config.yaml
num_key_value_heads: 4
norm_eps: 1e-05
decay_fraction: 0.917
max_seq_len: 1024
dataset: "wikipedia_en"
Each number is 128 + 24 x the weight over the matrix's rms, rounded and kept within 0 to 255. Layers, rows and columns count from 0. Numbers have three digits each.

# down: layer 12 MLP down (transposed), 768x256, rms 0.202, rows 362-388, columns 0-255
# up: layer 12 MLP up, 768x256, rms 0.181, rows 363-389, columns 0-255
down362:121111140114143159134109108159139148144122124150150123125144130143118117140125134122136110141103113139128144141159093166164102069115156121154182125107139053144110099101119108136139157118125149145158148108116145178158123171106135147128102099141128083105135136116134120158079149118166158108112115134139113140110171116135113140125140122108087128100112138102129106132123133098150160147140153112132149161147137159089112147115188112141149142155135127119094135116122140110162142162111136170140094159112119118124096145131108157139147106141106129141132147108172093139136139146136130203121148114146151157114145138106112146142173127122104107131149174153115145127089181112179119091087114133142117174169127117116143102141088109111152164126112117112106132195099103107098087094146133
up363:110112142101124127115101163112137078092083095151122136144118148173112091169175117155123108123122131133117144131141104084094145099139118077083111135115154177111147159101152138090155099150152076131138111094127140148073116164143158143140135112110140130131095136107152106161109097143121119135140118087133102098114084097154171130123119157152133170119111158101142146138143094148117134152139140147120122115114166132125091132148100152126141104164080122136164103115105140150113124110096159093133135110110090148118112127116115099084126114123152126114160113087164158132128098148136104126169128117107161116142144148147139134107125168097106119115123090100123126131136108106127117145144130091135074095120176117113125184151105173151161142121149089133120156136122143131119127136115136
down363:132154083097106133140172132097109119169128092130127102126129149154153105119105147154139114128189074131081140091134091103133162155102150136116097136143123125126123108097165081189059151132143138162127130143130131092153116132143099128131143133094177141142143130125121096138112116145126107089162145124102106154124122138125097126102117109093123118132111115155086109133121137136123082084138139105149127120161144141142106106102162090088175147129111129143070123137124113177129116114154186120139128133154118105129167114094102110162104167140150138146085143128145131126134133169119107128125073096157153121135096148102161137145128146165129132086157151173155138127104098042128118108165112136128129137139128102118154105093117123124187095173108150140085096139144128155156134133131151
up364:118186135128119116112140109145152134122128123127126154134117146113120127132089206073097113127134140133172159126149125123109133116104140130111108104126095097124178114146088158147161121142089148078124130111160107133083159136165109092129176104154134159123156102094148105143120170131116146128111162146163116173135151147133123092180087115106085104164135145130139085141090114127110118090102160160087132160121144146112159093100128137137124135113100113161141148141077125130108130116142132129090103114111058123139155148119140137100093102155151178107166074110103138148093142168130143147107124128100116148124201143099141138092111143146124114135096111156115155126107134076127122100101145184121132115127135138110115151143063135146135140134179112144111154118143144140138141139133122
down364:128124107092156176112186120114168134113132111077117148124135105125150150119099142079158147133158104102159125128121117156163134112158125106144171155145148152131100123106152115165133116086137149149146108165057154154129117122132099176091136113121142141128122133082113085102166155131154145112136126110124130112111126112142132144117147116097094136124115123128126120140133171115149134104123111127130132135133120135125101110103136124119137132156166107110107141115155109143147109152108138104116138121146132202082124131124137131106132117078125128094119147086119145127184138131161107163131117113134101141164121097126106161125127129074118139142110072104113136109150145136111094152117100087152079123116089093137139130153114121105118123157128136109132123129121144125143147096158133
up365:126099126168146104136129117154086069128136116140167150132108155106119160116156118139104150123127114130140178105145114162094119135135131173116135116149105169144122102126082128119156097106129143147130099095144152136145130118125072101150138128161107137110096179123133082133141189127105099123111134095111102114086168127126158131129124098120131148114160132110143130139149108134147174120132144112137152176137094129138154073145097129108146104108157128108154114132123123123159131114134116157124107146168140129150114148144140140122167110106091106113109107111150113125117140133140127151147132121148095137146097173083111137137171105123148121100116133114096103113103177142125109121099119108127112105132146105115135134119142145171107139144102117127115157136184136166129179118102123
down365:152124155133152104124134101147158136097127151118112162149133109118165182130174112150161146149136168134139187138114115109098166127101112130133094118145115112139134113118109091130141115108113114075143151106133123125111076092174080135160127138091185092086167125125139154155126154138103085172140092146107126140131145144122096156127114157153111165156130143115113112145154151137112137100127115109117138135166156126136071152112091078101102154116125132158144123119111126100131118116094091127133136133128171152117117060155115105129110133104099120144135110128115140117072119120146125156121127170123169174118150135135129117103106120119150133163101127127148100145134079078135123154129140105102137110161096123148112143137130144139162128109142161065126144096083119143152140144112117
up366:083136101128095100169142160178124101112138116095127149137142136098114125149139125146134161116165094139091084152110099136126169120153131109142130118090136151122138134137094106146148146117103135140087143135099095160108123125100141106134187168102141140163147174121103153114094132107140134123157116102112116131135116128138089108112141161129156158123111158134152194083100131136126068123116090147116177127135151124192121151094174088159146144125145103155097132096149112105135154130129130154158161146135117135122141134135098132102113178133114128148094148105110161129141165130099132114155144123138198144133110101162099103126141116098186138157119116134140133135135148090091110136128108092083114147146131154120131092113121147144116147124121135118146126147147158123144150128132115
down366:137143121133162128134162109118125150147139104156114116132127115123144133100139132099113090127160157098169145133130110134159147114120144153150117130098147140099136162137156131126132110107139145139169123115095172100171139106122108144112123095105150105118152109148152105150110129129069086126149104149111113123152132110158142128145105087146086111149162140113102135181132139106128132107111129089107140168145154085118087155131101166158156130151142139117130145116117189144115170146152105105125135107143112105120136117140091153131138095107142148086158163134132141110170120146128124070124106127199120134087155091104128160128148071131120162139130106131158141170148128161110142109129142177110082104116128130126141129130108111155143144131070175122114161141134135143151100097162173
up367:110131100089157135128138077121095187126144156163184129086083179131163114124110151096149104131136124143111136096099165111104151125145106114141137138112140133096116105129127119136139092107144099140104143113117162181115142132162101111143075168163159143108102123140115113101120107090116172141108146104118124149144143126151100142177109103105149116124124114159124134144144129095117128117140136161135124137153096083120137145132092139136144091098109147122142110106146162128103102156109159091083121073135094151103120117102103112129146123148159238131098109152151124126093108141133094113099140111154134189143103123138154136159156089102154149172168125134131149099140119141129143104132167114124083116134134113170142158128111121145132128143096130093133193129147155117116138135130112
down367:187121151136118107163146167099144141146131160151152095160077130134175079122122094070118127164135118154159077113153151144148111114139127095146140146099172203100101093135121115147159138115146104132157168115133145143119124138125104097111115141128098111110094128170139144122122145153148126124150135182125140088143129131133120172116065136135087167105111124136103101115116128121116095115153125120138129082129144135129181137125126157118137141108171120117085077109161116140142154156143113076134132141121112096148113147170191141116106116114094128127087098136176127158048089121174110114183108162125119112076102115203115168097088127108122053113148140141089128136123151133106153132140142160115162133095128124181112133143114064147132151160121144115112113182141086117149122119157143
up368:077109114097180182153125149144142166176113108111123154157195140147112132172142125178149133103124131150133118144094105127110082145087149118154143086110126119134145144150150144112104160121100102131138158095113124141163118136112114131148132147140153137107138123156128091148137114101164145140130140139140105130165109111144122158128138144119138145084140106127138172119120150104140136144104160145140185135151083168125134117159130141103100125137112097111140130156121101115113110116111121155185162102122138130155166142151112152109129084094124125134133079099166165122108097153099116109147086112158152118134089142132123148136130130143123119128109109175137116153125113110121131131123145130133123130139119100147080123115150132108123149145098109105147118089153087130103111142147153
down368:107127164122113136134148088102169105103088132116128121126094155149126160175127150131107099141115113151121103128151139111141123164163063164122078100104109145121128139133126116100126147147116140096167089146137115105155125159111134113162079159157145118135139150140134156108121149147108168143064106146127122163115121142125120123136123106150119131133171135151158113131161140155118138103116136104149126153118190085140141122167114118101139141078099139144150122143137138108115097110156109144117141117128092120088079154108140136098119153127120151132124117090151111091124130132129109069099087130117093144109127143053119156146109110134109142121113161138113157151156142140128130116104125108098141157162135131122142148115122118125155158125112150123112115145119141085127192123135141
up369:079153088106154170121164130126147146121135080140105169128105107149100136138105112129102098110108186113141150119115116121114160158134116133126131096125131107160141152132150131137159123100141145150131133137191121110087146092102100107106125115124121118106128131155117126123117111174127135113116148145146078126115088160073104102129117157110150124117091132101121131140130145124134116105108131085099124154136102129126176162156151165145166139128150130104129104128135157138149108177113125172115141114118114140121155137161131130116132107149146116092098142166116129116166133115063146084118121110094119161134219140144069108174121120109123144142125117135095136126092092118141145097129150100115130093127153163124145116138109127117135121106151157121084149147104098155120148166149112
down369:137131164168146088140102125142150127112113184103149128146119123089110059104109116120103102104167101119119093080137147134111140116113115107126113124112132140090153114125183129109132150129144107131167114117119125156095142105163149102096150119119146159125128181101139131099156158137115145128095090116113122125156108096104144107168131131157181092120140141148107124158148096160146124143155107145142159138143114083134150156153131100117137135131148155163127107095084115130146176137118091097138156140169134141114155113133162136138128142145117115142135116067169126140120130110174118157118100117145120135098103110156123143128127148125150112123093124131137115098123154145114111126112113127136094153163079138097115110110122150172132074160127178132130145089144107081087143157102154
up370:091083132160107162109133138114142072132139148135187125153100083143132162088167126086136095143123125160145108123109107100168112102122171128129101171123136136119099149136141141086130097177122083162089111120127105155181105075149138154144071120115170162103100122120173073142083148121145090126071094129121140148170156114129091115125108122102118104131133129125140160155160103102141110139146159138118121178167149097158115214122149127110114118114173095083143097116120103150084150090123140081161179105116150140119146120148128071128134155151136153139134143166173164145168174117110138104122073147121138126150165124131122164118112134120163115132168144123109146128169123129108083171132092116091118175111127147107201139111128107131128098142105102137095150115183108148115131122111128
down370:141131107149152143120152098110163114109155148111100188120103150149145206163111162127138121124160119121130121154075145104085125149136138147113123151146135129151129117109112085121121110136156125155109124132128155136134123161159129137108160105105216111100127085121120121134139114155148115111142120132166148131125101145116117128089182137163115110125117132167115121084181103109093120096104096118094137129138105129114090114103144145145131107163119128120131159073166074160145135112120112160150194129138128110147113097104111108126133093106133119100149138146145136119138125165138109126116138132147104149110106107138132132164118113145155137130095115135159164095125139113108057118126114134095120157112109114150146124125105146130071136132162091161131071112095106150151114119170127
up371:170162093114130180149133108120133132144119160123147129158117118115130135142117154113101118145098145148138137114139138136177107121114146126088133155105121161084110141122142119129098089153144150115130121112085116132110146138134146082176112118160114130151139145128104153096099126140135127129139135094097130138086149135127108143106096121149097104112133110134121121160156136130158159153132134114142121122121152147119092132145133118143151110129148148104145110125099105101124120147138148120111115100143092144119150122175111112102159100129120144140163121159137166147125142136144155113094116105110130075136102127132132145109129142159132113141129139140093120126127137132140100145096166108102112081160134152136144144085147133115101125148136135146122144143118172143104102140173109
down371:136068162108097129146105136111138134124140132139134136118138150145125147128088117137080131132126130097115085136147123148093183111151109127153125115165131089145143099144109165125144151117103160104121133094179120146127117096152113125169138132143117116126098139156113112136117118163132112124145100122179135137136133171113118127149119179121102120141110141126133110143139121124130122151160111140128105127133151134123126108132103141123113154116136093156132121146086137155108123121141147131134179134098106126102130114120147152135133113154125128097095120106142113127099104154096107149140170140069115172125143139135116139153107153122122156115099119093147138122144107129105155100138123136118096135129134097142126133125091159098157155121128155117143115123148124123161176160134108
up372:117175151147130122159138167183102102091112120106141120178150126129109121151154129127133108109134113167109151155133136123164100161137133109111112118137115136145098145162126126109143179107131120071164159120112118063151131094129137149119111129135166174139157124138124124128124138111151155120084116130137132115073113166103131152131151158136129141172123139149158091139156106142096152095120109139152108130124144078132101139140116113103118102091144135136079161138157071098110157132143157086104094119133133089108107144151118125101114118134121136138156118159085118122106159162094115129137114115183124142106179115140118127107092142160134106106139166155122166091158152143161115106137139108129125140105130135118148103105122099148148137095157124113140152146078120156108144187118156
down372:112138126091176153123138133085145136115123133121129123111128142094160121133140126115129095158159163117097147119164130109134159097108143113132136141123156136085103121150142155121143087130136134158119112123149148106117160102099110129138147129108151103110117118100118142133147061120147123128138109109124145145146140115118147065171061151107186146106136096184106147130136116127142166155137130150161165148152104128114125155139104108174146158128147141096105120132165149137153123124101136108162127143134128127134130146125124132138150143148087120140140090141126108124126122123141156148126099163094127123175118174148107111114155083110125073095115158091139144144124129146091112122096154132105124104131165100138167163111104139122112149172089118092093174159118161152144145115097136
up373:123142080126139130142134143111119115101130145153121121124131156140097144156084094104139156169106077168094123111112160125149145136101107156110081125155119068109102141134133145138097171165095121129124146139091131126138131135139108094153143115110146166131132137131142114178129149144118122161067122167162145133089135100153151095135155126155145117115179100147154124140186093121124146073119098155161128133121177156114146138127110164115098117150146097110120172097107148153107081120090142130143138148140137141095063107092083122154131116131164171122119104133128097132147171120139077155137144133133122138074114182130100152100152138118139137140111159049162117128099152160154149159148140121126143159161141172112106117099139135065142089109121124112161116083106117125144112191129151
down373:103105094102122120152109132162134140113094100099157150129107131138153097126115123135132103149138133148130085136121124131102107176120112120083170103120114141144098148136110112164146111128104114091161120148126087132081078114104127114087120122091141185141106144098145108158144124104129091101169180136151072147153144127179156145112122095150176125141164127082124068135151142159143177141136104160132143130127098157133117147106140153135170116125128113138141142096122165164133118100101127113160123114117115121145132170150113089167140109148110105179149106121131113129142104174122133127160151092134132138152140153103121143122098168106085143122072170100143143134149114132118135125094139137135118113092112139120114106117112132131144089114144155143097130131145154107132091140158170
up374:117128126129146152105148110076124168125140166073094145140164146172144107190125113120139096101150145113123164086130187140144145130150153128138108133152134141174169137175117099095127125106148144125128145106151135107126114062132112132136126130129150143138167125081148106145123122148084124113099140156133147164127176125121144113172100172107145089125121161131102143101136131120143113132169121119105099079113184112118146155109161129140131166065116113138147075134148135116096169133102120061128111125136149170133140105120123153084171141090127129152123139142145127120130159127143157106148147115123107125131071150089154156152142149109119091141164114142112121133101090109051116147142176101114124131111112088103118135094102084129135160134127122146088147150134131152140137152115163
down374:117146094135079152128120111114132117109097136130119164138135142166093120104126128104177129116184080079129126153135124127090160132092167150164186145128129105150079143139144196089105157130127124123070146138095127152118147207150152106111178137106140137098147111169099095130142109078136120132132099128119135160096134113112115145111114101122121166097120143132105097104107150124041045173130151136116139117114117132133139133140117176123117109124148148117108136110101118099113112114156139133172129137121116140153154163127141141116143162121146121105140152131146105159102162129138122124166131146135124101102101129131154123120124102150154134117123115120126133082107116175129159117103119147147147165148085131099166139127132135122115128090183110147135138104146108100138097127084147
up375:177102113151123112113120171168121124176140062158107125128174147151079151112105125105143082131121173125124081111151112157131077179141148126120111079154162121107149150090171112160117076162119178143160138139134148094099132112147153097130129145121118123101157167113142108111103125129168108119105158131093083102149112155119086161163103149092160168096109126089135111145151137128115120154129108160119115125138158127149070123170171131125132115142159117125142140113156130150076125098145136170100181151126115143113123118149166169079094136163122104150094153127157124164122117101121110101174175178183115110087129130143069152157135184120190113122144130138147147118122130121107094118130081162126088142134140134141124135128126168124122138117096139176098088099145115138154145076146129
down375:064119113093127110116158144131136145137140154124121090136141159108114114124070114118105122137163177114151137140180090107145115122103110083133135077153138115113114117117127171189112111118148107109080141147126124093133101159112119077132154134089080091131089110144157111117105163142126150119090146155158096106145142115149126096174139084091136166093144113116122116164099122105109091118149099128121115099204128133140125168115122132133117115143190198109139116121152107157137099118149141112153110108141113146168113104142074167147115131131145102145101091044127106097126156093122090116162175149126096111114139180105120126087178154121129113118096090113138144084113106167122147149131114118113155125144131125150140104148112140111102094126129181127167118135184060071129122131182169
up376:123103113126154114141110142139126097192137132138135161120129117121146132125118131138108102133097119122134160145101131118139119105149142110099104170078145152106134056192081137132129133113163126131122136169130128117132114144151140156143115153127147111131162116130115172135103116117139117126149120131172131137123165108133102106128175136112114166157107129130106143122095104140126138156100078131162119145109110148130126100080150106101134214116157157150113136088102127132125144123167121151173172126150104140118111129141115108183072138121150104141114117123139155103115134080150161083091107127068134154122158149117138170093159145136076123117129140085138134079129161108119128134113107179099135081117138167156107106118153099094131101146123140125118106119142103113116109152142138
down376:162142147160122150173140106129185107111111192136150143145142191130137083117168139121135123144148127160126089097141121136123146172110145144141130090157138111130140136075153122123117128125082093150134136127115099124164118120125133091126160086119042163143130153103138093124137132148100139154101143136090130128128088110100108147132091131125118129101141113124130122163133151131157152151114155098109151095116118100156130134165181137149118086123095110119117150174116115145144107114152131085124089131102143105106143181115153171104168127133131109130158113173137128147118099151108116115167127143184045084124097105142125110143141137085153144094112122137128143139120129136138107110126150103171133124138127117109148112148110094150121169118119121113110120157110128114146131143125112
up377:107123140115087138125117141125136143109146138143130073128122143106145107168127109083143116109124116136159114108129094113155135107134140123104120067086115144099123118090129146133110107142141136103102108138082154122108135174115111117135128115152118111167084124120123119114148096120082106121157123120139118104132137097079142113161124114127085128152097139146136131090129113132134110135168121143142212124146104113131141159120143109137169123178157111153104107145073132148123129138145109121139116163105128178135125114127093124176143122083145159141138139071147120146152122100123167118176126123123131149124116115122095170168117109151122111166138137160165132122114109168102099114122090110127161151110189100119152161148089185142146166105127138108124122131121128158135108145149103
down377:133146127129101149174119094192147107131111076125120171151122125151104116130127151136142108141120130133108121148122181129119118159115153130162124153128129137114115162160128127097146169119174129123136104155122098128122116082135121118134124141136110119066134146136122160147099138114124151140145112118082137130108092108135165154120129123128158121116158164123164120109136142149144162138126125099158100137117137141089152083086155113151103096122173142119137097091139143139133156141152087122104092141169170122116135132132098104132145135159111115139139117119104123124091143146153137064106155108141087155120133115135208158105147125098134124110143143104117127121132143111155086125113109098165112150172124124110139120129156122113135152106102104120112136116105139098107097140116137
up378:161133152086072109100144150145178122093170130146141130135129095135124121090138143144095195110091138127116070126116105170140122138116195118072121189152114113141161114139153136128112105101122113150103115170103092125108116098178126123079120170130098127093131147156103103138138114112144138122121165193111135132091148130157100136134103144126129143097109143121179095095121116106128098101133152159141113093121118096145094158149138119180124160144080117140126139111135129148117095126124117119164173154191150114094088091074134085095128130103104130123123110132141150121145107130115104132123132117125139128103163168137117198116089108165101122112102135098146110113127147134108098087099119121117130184116144120125102123141136136161152152180138108124119110133111133144105087131126149
down378:132108146133125093096091125103119150147140135145128172101121141124141162135122127130149115158142114122114158149178118098112147181123159133111104197102150129160084210094135157152129121153152108104142141142132087100187114147110101122144160121137133140100122126130120145124157089139083113140139109131106123157113125164102127135115138165163153145118110128145172115145145101129135136119131128112135116153108118145138149148140113139077115105151085108184166140074133155125127128156123100142132148087139124098153150136102139170139193119153102135148111155148109128095139161122089101093127140142133126129096139145130146103114165127100093090117088138119144155097158085109117185174137130084127122144157114138135149089098126082108131148111104155157149145118103150146141117117143147
up379:127104114112100116163117140160102122104137157108114109104150093131104162108126150110128111144095120137137102147104130098123133145120154115142129127138141123120121147110152113135079118168139092125103174143109116119129142144102098075110145171148102184134114122126131139160131137155163139137147138127084114151119109146150149168089184077094126160110150155161099154140105154123137136138182059134138125096132110138100089089092162132097097137081165129114152145083128154124156144109112119107098143153142136150132102119096139088136136124153122118125186146141149129108147131160098124172113129120107113131122119141107143121145127131112139168137143173121118124126112131095157113116087133138115141160122162145122156104154144151150127136111134127140133107112123102156122136146095106
down379:145142142118114103116132131125167133128166073140113116114184110087158135147116069118125096103122118121123122148139155131112118130126082107118116143170096109118136132137104133112137102098122141102148102126126148161136121134148158131076123127114147136176116115139121139161094118162109155093085092104118123136114094094078157098124124141134109119168132100109149123114100149116117159123149152140150125165107141094132091140098153154148163094145117151108131117150154169155128157151127143136109126118118136133105102116158125136166110126106131115087112119100117115108116112111111095158116135130124108122120094112121114113143098141127123148146137090153135095139129142135119164154107130136089094128124120124148125136130114103120150090135146138168106144116135095102149123143120121
up380:116134157100113120145141131152136093120120121120136123140125148141120103147134116122127125111147144157152137117154150152126106137080123133145152091127171082125164165138126113140141119097098095158137139118132095091138113115134154107140166083116152117095120105098136106164114124127137119145093143136110147148129110155092103130173164095115114109096078138144122139101124138145133140137180142108135162094076149171140096109079139113145101168103123078137131098143160111130126111101154131139117165123165151089147136099105170150146130159115134165094145088150130132135180164106105126098114153112146147155126151101149125140144115143122128131154116128154136108118116114090113092099109127131125117134097100133158146160126164129142152142142140181149142162181117148107078140162120125
down380:111098124152106144137130119112144112170104118059169099113146135146122164143155085104125105119158125129165128128115123131124167100137085077117144182122131149166114080128161123098137164133164161082133113133132087090149118137153141132125126145119128153126116154084126134106130128121163101158097154120151175110135128084096107135116133111170104121097154144154137123137143151101143116121150109140139133115159144091095137133167106113157129106106124160142174083133110157152140148111117155124131108160170070140095152151136131139107085162144136134099135169127135137161144131108115128109127140139119151085132112146117139138152152141118158112156123121133106148156099140130125155094148123120101109134094101094087106107152153138151115150141182109100112086098145120101109132104107135
up381:152167149120120118100160120110085131106166124142137171138145138133108161152138160170070113109150115103150131103119135150107111127127157147122098128134138118105115145118122151121126091112121138110093120154149161119096132129155128158133135178105129128161130165158112150124106138121104125129127109130099088116141166137169109083135125126139136140140109154103096125165138159153115143135127094099156111107110143115150106115118188106157117145103130134152128121127114112165117147138084110132153137148098180139121124103118134092098112173166143068119122111140130109103122142155134119134116112164134113108132154138125116135121100128120133142106141107165130096113135133133112122112137123134063119159101125102146130099107096080159150128088104106123137151125151205158130109122119121
down381:133115167115210125165098148125129110112118132126111122171143159145154139135165098109148172174142125109149135070163123089093142118145131108130136140126112138130180115141124128126179150143130135156112143111137099133179118092113133132152143160156093112122139192123122154144139125140113142150150127113119126097087115129149140126142115130126171175119121091168130176144094137156114095158170112104149107077115158171098054087159117111107116129141127131174103123077109104135130130131142139145141075149127124121143139129108121130142147112133141116170123143140138091144140119160102156097161120126121125107143107153181128107101151164156106150132117145099134134126128138159126138112126146132125109139164109141101067123144179157107130126116165139131134158107105118146148152151149096
up382:095102118141142075140108121152145118148095105153156122134159176116111102118153111106168098134130134138104132063169120170126144138138132143136137084166165121115139147130107127143126110101137156145110118104127109177149128092140156147106161125108108121120065128123105090105126114124130105122120163151092158133133127114128157097125085096143139158112120139143156147144120135141146123124118150139106137159151142104136112141104179145208131144121177160109144112134103113134121110159124139116149163140127146155143153112160117157134103132132137152138123118111126051139131171100132103146137138154144087150104122112105074120120117163095111084106106152115143129103124131163113114124137127152162116132083113154093156102138137095124113160092078104161140152141132123172138092156060146
down382:155118146099141076121100150163173115155155114078129101121115147101143117165115138115110117106141147126130092106127149103090133133123132135180098129179127086106113091140146127132095142093120130135101127085117105113107111133154152135148092120161148140110104137172099162143101139129125132140146108110097192176169087099132099129097107137130114120125105143154088099108117148118131086114090098131098145097111096138099137134158103130134146141120060116132108120146106182133100156152120136131125089123179117142101082127146124124110121174109134116144114106095129108119078140085109128121135130100063136135145139103096099160161134136170149129104141123138109149137131175150125098152090142136171137101133165126111182109133141153119161132119139108137126133134114129113150141147145156
up383:162080107095154129122164138113079132109158112102105099132112111162135166131106120155133123102067075145165103079051117122123079135164150117142128128109113102136106066164105139129153096144105144133115165157133138154154149073113080115132162169180118124124111155127104126131129133098164170105114154125103111117122141138145121093162122109119170154137090120095128127165146120172140100109166169150084155138086153157128117170076070119143174175120130152166108104112144066116132129110107135163150137142077128141087136164073124119133139130142175188160152116143151157108146143171156107136154174107136137137094150153134136097124129121112170140163126138068150095139122137145097110137139125121160117128108129121115159131150121178122100074145150197116116110116101106149133153139115168
down383:086094122123104094149161155129084091106130139092128148138131081138155127185154112115125131137092118107119097086109152118139107158119121148151130142139167066155132137144144117144130177176149101135132132160135124154153126119123104089106144109150139107153135145152143130100156150146142152147191124102120165140160209096139150090114135087067115097176101145140170141117117100148165124081121118080109100097150132137113111106130070115135164117105129150190133128100144083173146147119076079108149150155148130131114143099162099068155145108100164124149146145163114185134151165176147113142161185177111116132109110120041164143123118140112141094119116144115138157150115128157097125090098086153158165119142118107094144105162097132114077140162149103103157159119143097118142151146084131
up384:147135120114143148116160180118162135096143134161087123173115116103133153089086117124164118152144162129128160145162079127091122165097129129147161159120111121121161163184174142111162148155121114132162138130114165094110123125127155112156122126139112111132102139137148140158153123094140110144129125150136119031111066084140180096129089134113108111129114124140100130134118137093121100151125148144115171165086071145156097123139158135142096143133142145125125136140102177162109123107131087099119148149153174127123123162138159125165124115128145094138088121173153135166112163080096116123107158109182144092128085137123103120132149132096129137140101140119124161179126119161077123146139121148163121118103115085178111134097145124118116192149174088104107152169164148126127098127141111
down384:183103135085153111083151087115104122138118116130117128083122110141108149087103153126101112160139086136155169134125093150118146099126109132116141140139155144105178086220074121096147154177136094148202129097103141127127122147127119127078144107139156146129096106085172147118077093120079103144097153141149104144113122123117140116149129088124111128133073129075104102147133088107091158148092168140130144147118149110105131134141125136107065095156132111123132122198089123128123124157124100086123154150161113155134100156117116142156137079116157127147104159160172160140128170119127160112172153103145126089134170132088081152094131111161116109137146127111137170132140163140087122160155120125152127138101187115170120127074104188124152134176132061116125179136163089097112154102084109
up385:103132165110113103076169161115140169159116112113104077134141117128114115125124150154116125138121124148114095160123133106123133138156147142087106122140122153088116122148115137131139137125097170089122131093123135118141135118153091135094087117142145115105106138095137086175113125138085127133091146146105110172099154133142185136140127140090110090140167118136090129152147122111142090157133122100178130108140178100116138163177136163121109170123094090118100086170134138137100146136142166108138114144122143176156109140104126134162125123108104151141112134109108135101117158132154121121124115106134104147145128114099110037107150109155150120134193181109139118122090138129134116173135114188134076133149137104134126161133126186121163159124133166155148174096072135120096145100151135
down385:122147135170159165164139086115135105136175115129159142148141117098160155106102144148110156090083141142126131085140106091132129099133131136169102127102147110159138090125071115115137162081136114125092127095127149143127118156100104138162100087134132103181115148142125146104149172109132144099132059153175142168137142121147143161110153101162135171118148115136124133084140082174126180133162150121092078134156142121089126133125110114128142112130151142134132133123109126139122175090094115121148168105114146117163134156128138131102104126148097137106113127156159115145114130090113120115109103153112153125125119122132137148087117110124159108183152167105132112122101151155176081156132128116115087096104088111151108117131146141141198094099070092117125167103097144111089110141120144
up386:114102142098131109150127120166130172104162137086111110178135093127137131166081100098176136099100117159136148143113137117099135088145128122131146116112133148129145155133105169159076051104138152122121135144142126119136145134141105118115140104120169159128121124129135133131119188126111118115115100123168144174157126142122118159097140092094201082082138133135133097137065120116116104125133124116145119150128126130172144134135119118097160141146118128111108111117107176135119130110150119177137146075126151070119104134123112107101127118157133133163176095155185113176167169165156110111147092117138108104099137140135112121100121120119131127157095145095094101124097089101113082114133140174100102154122167108122114138112161153130157168157143147116161095146101158136124135137136154
down386:132129134082125116132127153164103123108165107151153119188148151150114124082108157101161106124130191147140150160158090114129136146093123140133140128100136076128123136139134114152160123111081117095114135143142158100164133104104141112140135161116059113078121146162132105174136161104157124104119130141129112127146128085113178150131127138111164081113094161154141141181114116137141095110141129096140111105074177175136110131140171126131166099164120124157091132177180092096162152154154144139075145129120117102098113153104124132111127083082125133164142134128119116123121089134129171107157097128121101141118124059085132144172141125129112151108141156141098134153105137099076116114106083115120145138124225153130091116109137118159161094147125127127097084186117153113138152121117130
up387:130127111118121106134102098096159120176147127125126096105122111113151151099139104108099127102180112135124172153140117128150128136093119117180087115124089065127153145064137136087100113122164139092130081136158163123141133118164105136140135117123138124121148116074101143123130137133134112180126113159128156103070105149116117112149166089159126138139114139130094148121144145141130099125141149155129124111093178141119119159163149124135124104124102152143106135156125146083143133116129151110164189122182164122146149120141126172167103105113147096132095122158091159130142157163169111117152165120113128125107098156122167160153100149148157128136146124087140096090062125135182106102129119168125102129134130092132116124130107081112125095129105120083128092091130123118114152085174103
down387:131115096109175115127096180143102194129114149100152176136121143136099075136157147150146129124111134127165080151161097103107126129118155165119163189140136133121146174105157189155114107179180103118103131119086137144130119107161135099151147112121113128144094148125105152114147165124128112170118130114104130155161142108089103154120119137109160136108138106119167133118120176124111161111156126093157110127132156132166097143122138125142123139097109100086128149090106132092129094134144139130117128150152121129114099085093121162121104155145158147131107135153118127122075101138140134071166098106116109122156133130160122113164142140132131127125108146154145153142119168087102109084108083163122137158156069124123092129106117138125136100130114095152076146149103158124093126138141146
up388:149074142136093170167125130156114135105135153124120117118110153091143127164135090101161150107128131149155110123149131174151150169188131129148149138127168114086165143171104105119130136129098123176133124105060138089122093150175147111105144106120127106121126179116092135152150117173167085153108158124106112177127171118110126129092142149135137140100069145118101122124122165091136088086177131144108111158151160156162112146133177092178114118119135125161174137119123085125138115155160136140120145150144097100134134106094107096126150088137142130127117156092141144130141145084112134161102139165110112140091116149115153127096124110162141093138099150158113145167133170108162162126119155142113131124092129131148093096082155113147125129146128109154111105142115102109105117104103133
down388:135127117156089111145099142140148105145133176100143135167142101096110169158080111125173125109101145119098113146130132101144150106128115140129156108126125128151140147133129108127079105071098121114118100129161149115111112137118106155119142101165131132114103160121080142115095132124149166169092131121111123150097152143119166134118165135131133124144134114130130102130151155128148064136150097142152129124106142101128105090145175122114090110152138147178112146159128096116146116159139131152090151130167129143120120099129146093090136121104160142128157107166131116143151099167145122120113131115117081085100110148114166132131121163137102110116142149119112124148064117130132121116097139137128171130142140116110133083139143106131156169176156184141134145155126065151122155132175117
up389:099127127107159104130108135156118097114131143102124131091109162132118127135136120082126146155137100125089093148155097126094145130175136183171106137098106140135149121126101100130078138110131146120133122135115163179080162131117114119065112100091144139165167127121133152119140073118114128123126079139095115092129150133122116108115142106138151134103110133154139115124067101134120110125152149123106192081147101088133137110124128129157137091132125118139147179181088118107167141113130179113115132116114141135129114140178131152121128129083160134167151126106183086133139133126166095103139098127175139100139126119111138116143135117158154154082108135058137132145119128109090164151123133182103146065132156080093147126119169183151109087132112123141111149188143137095132115117123135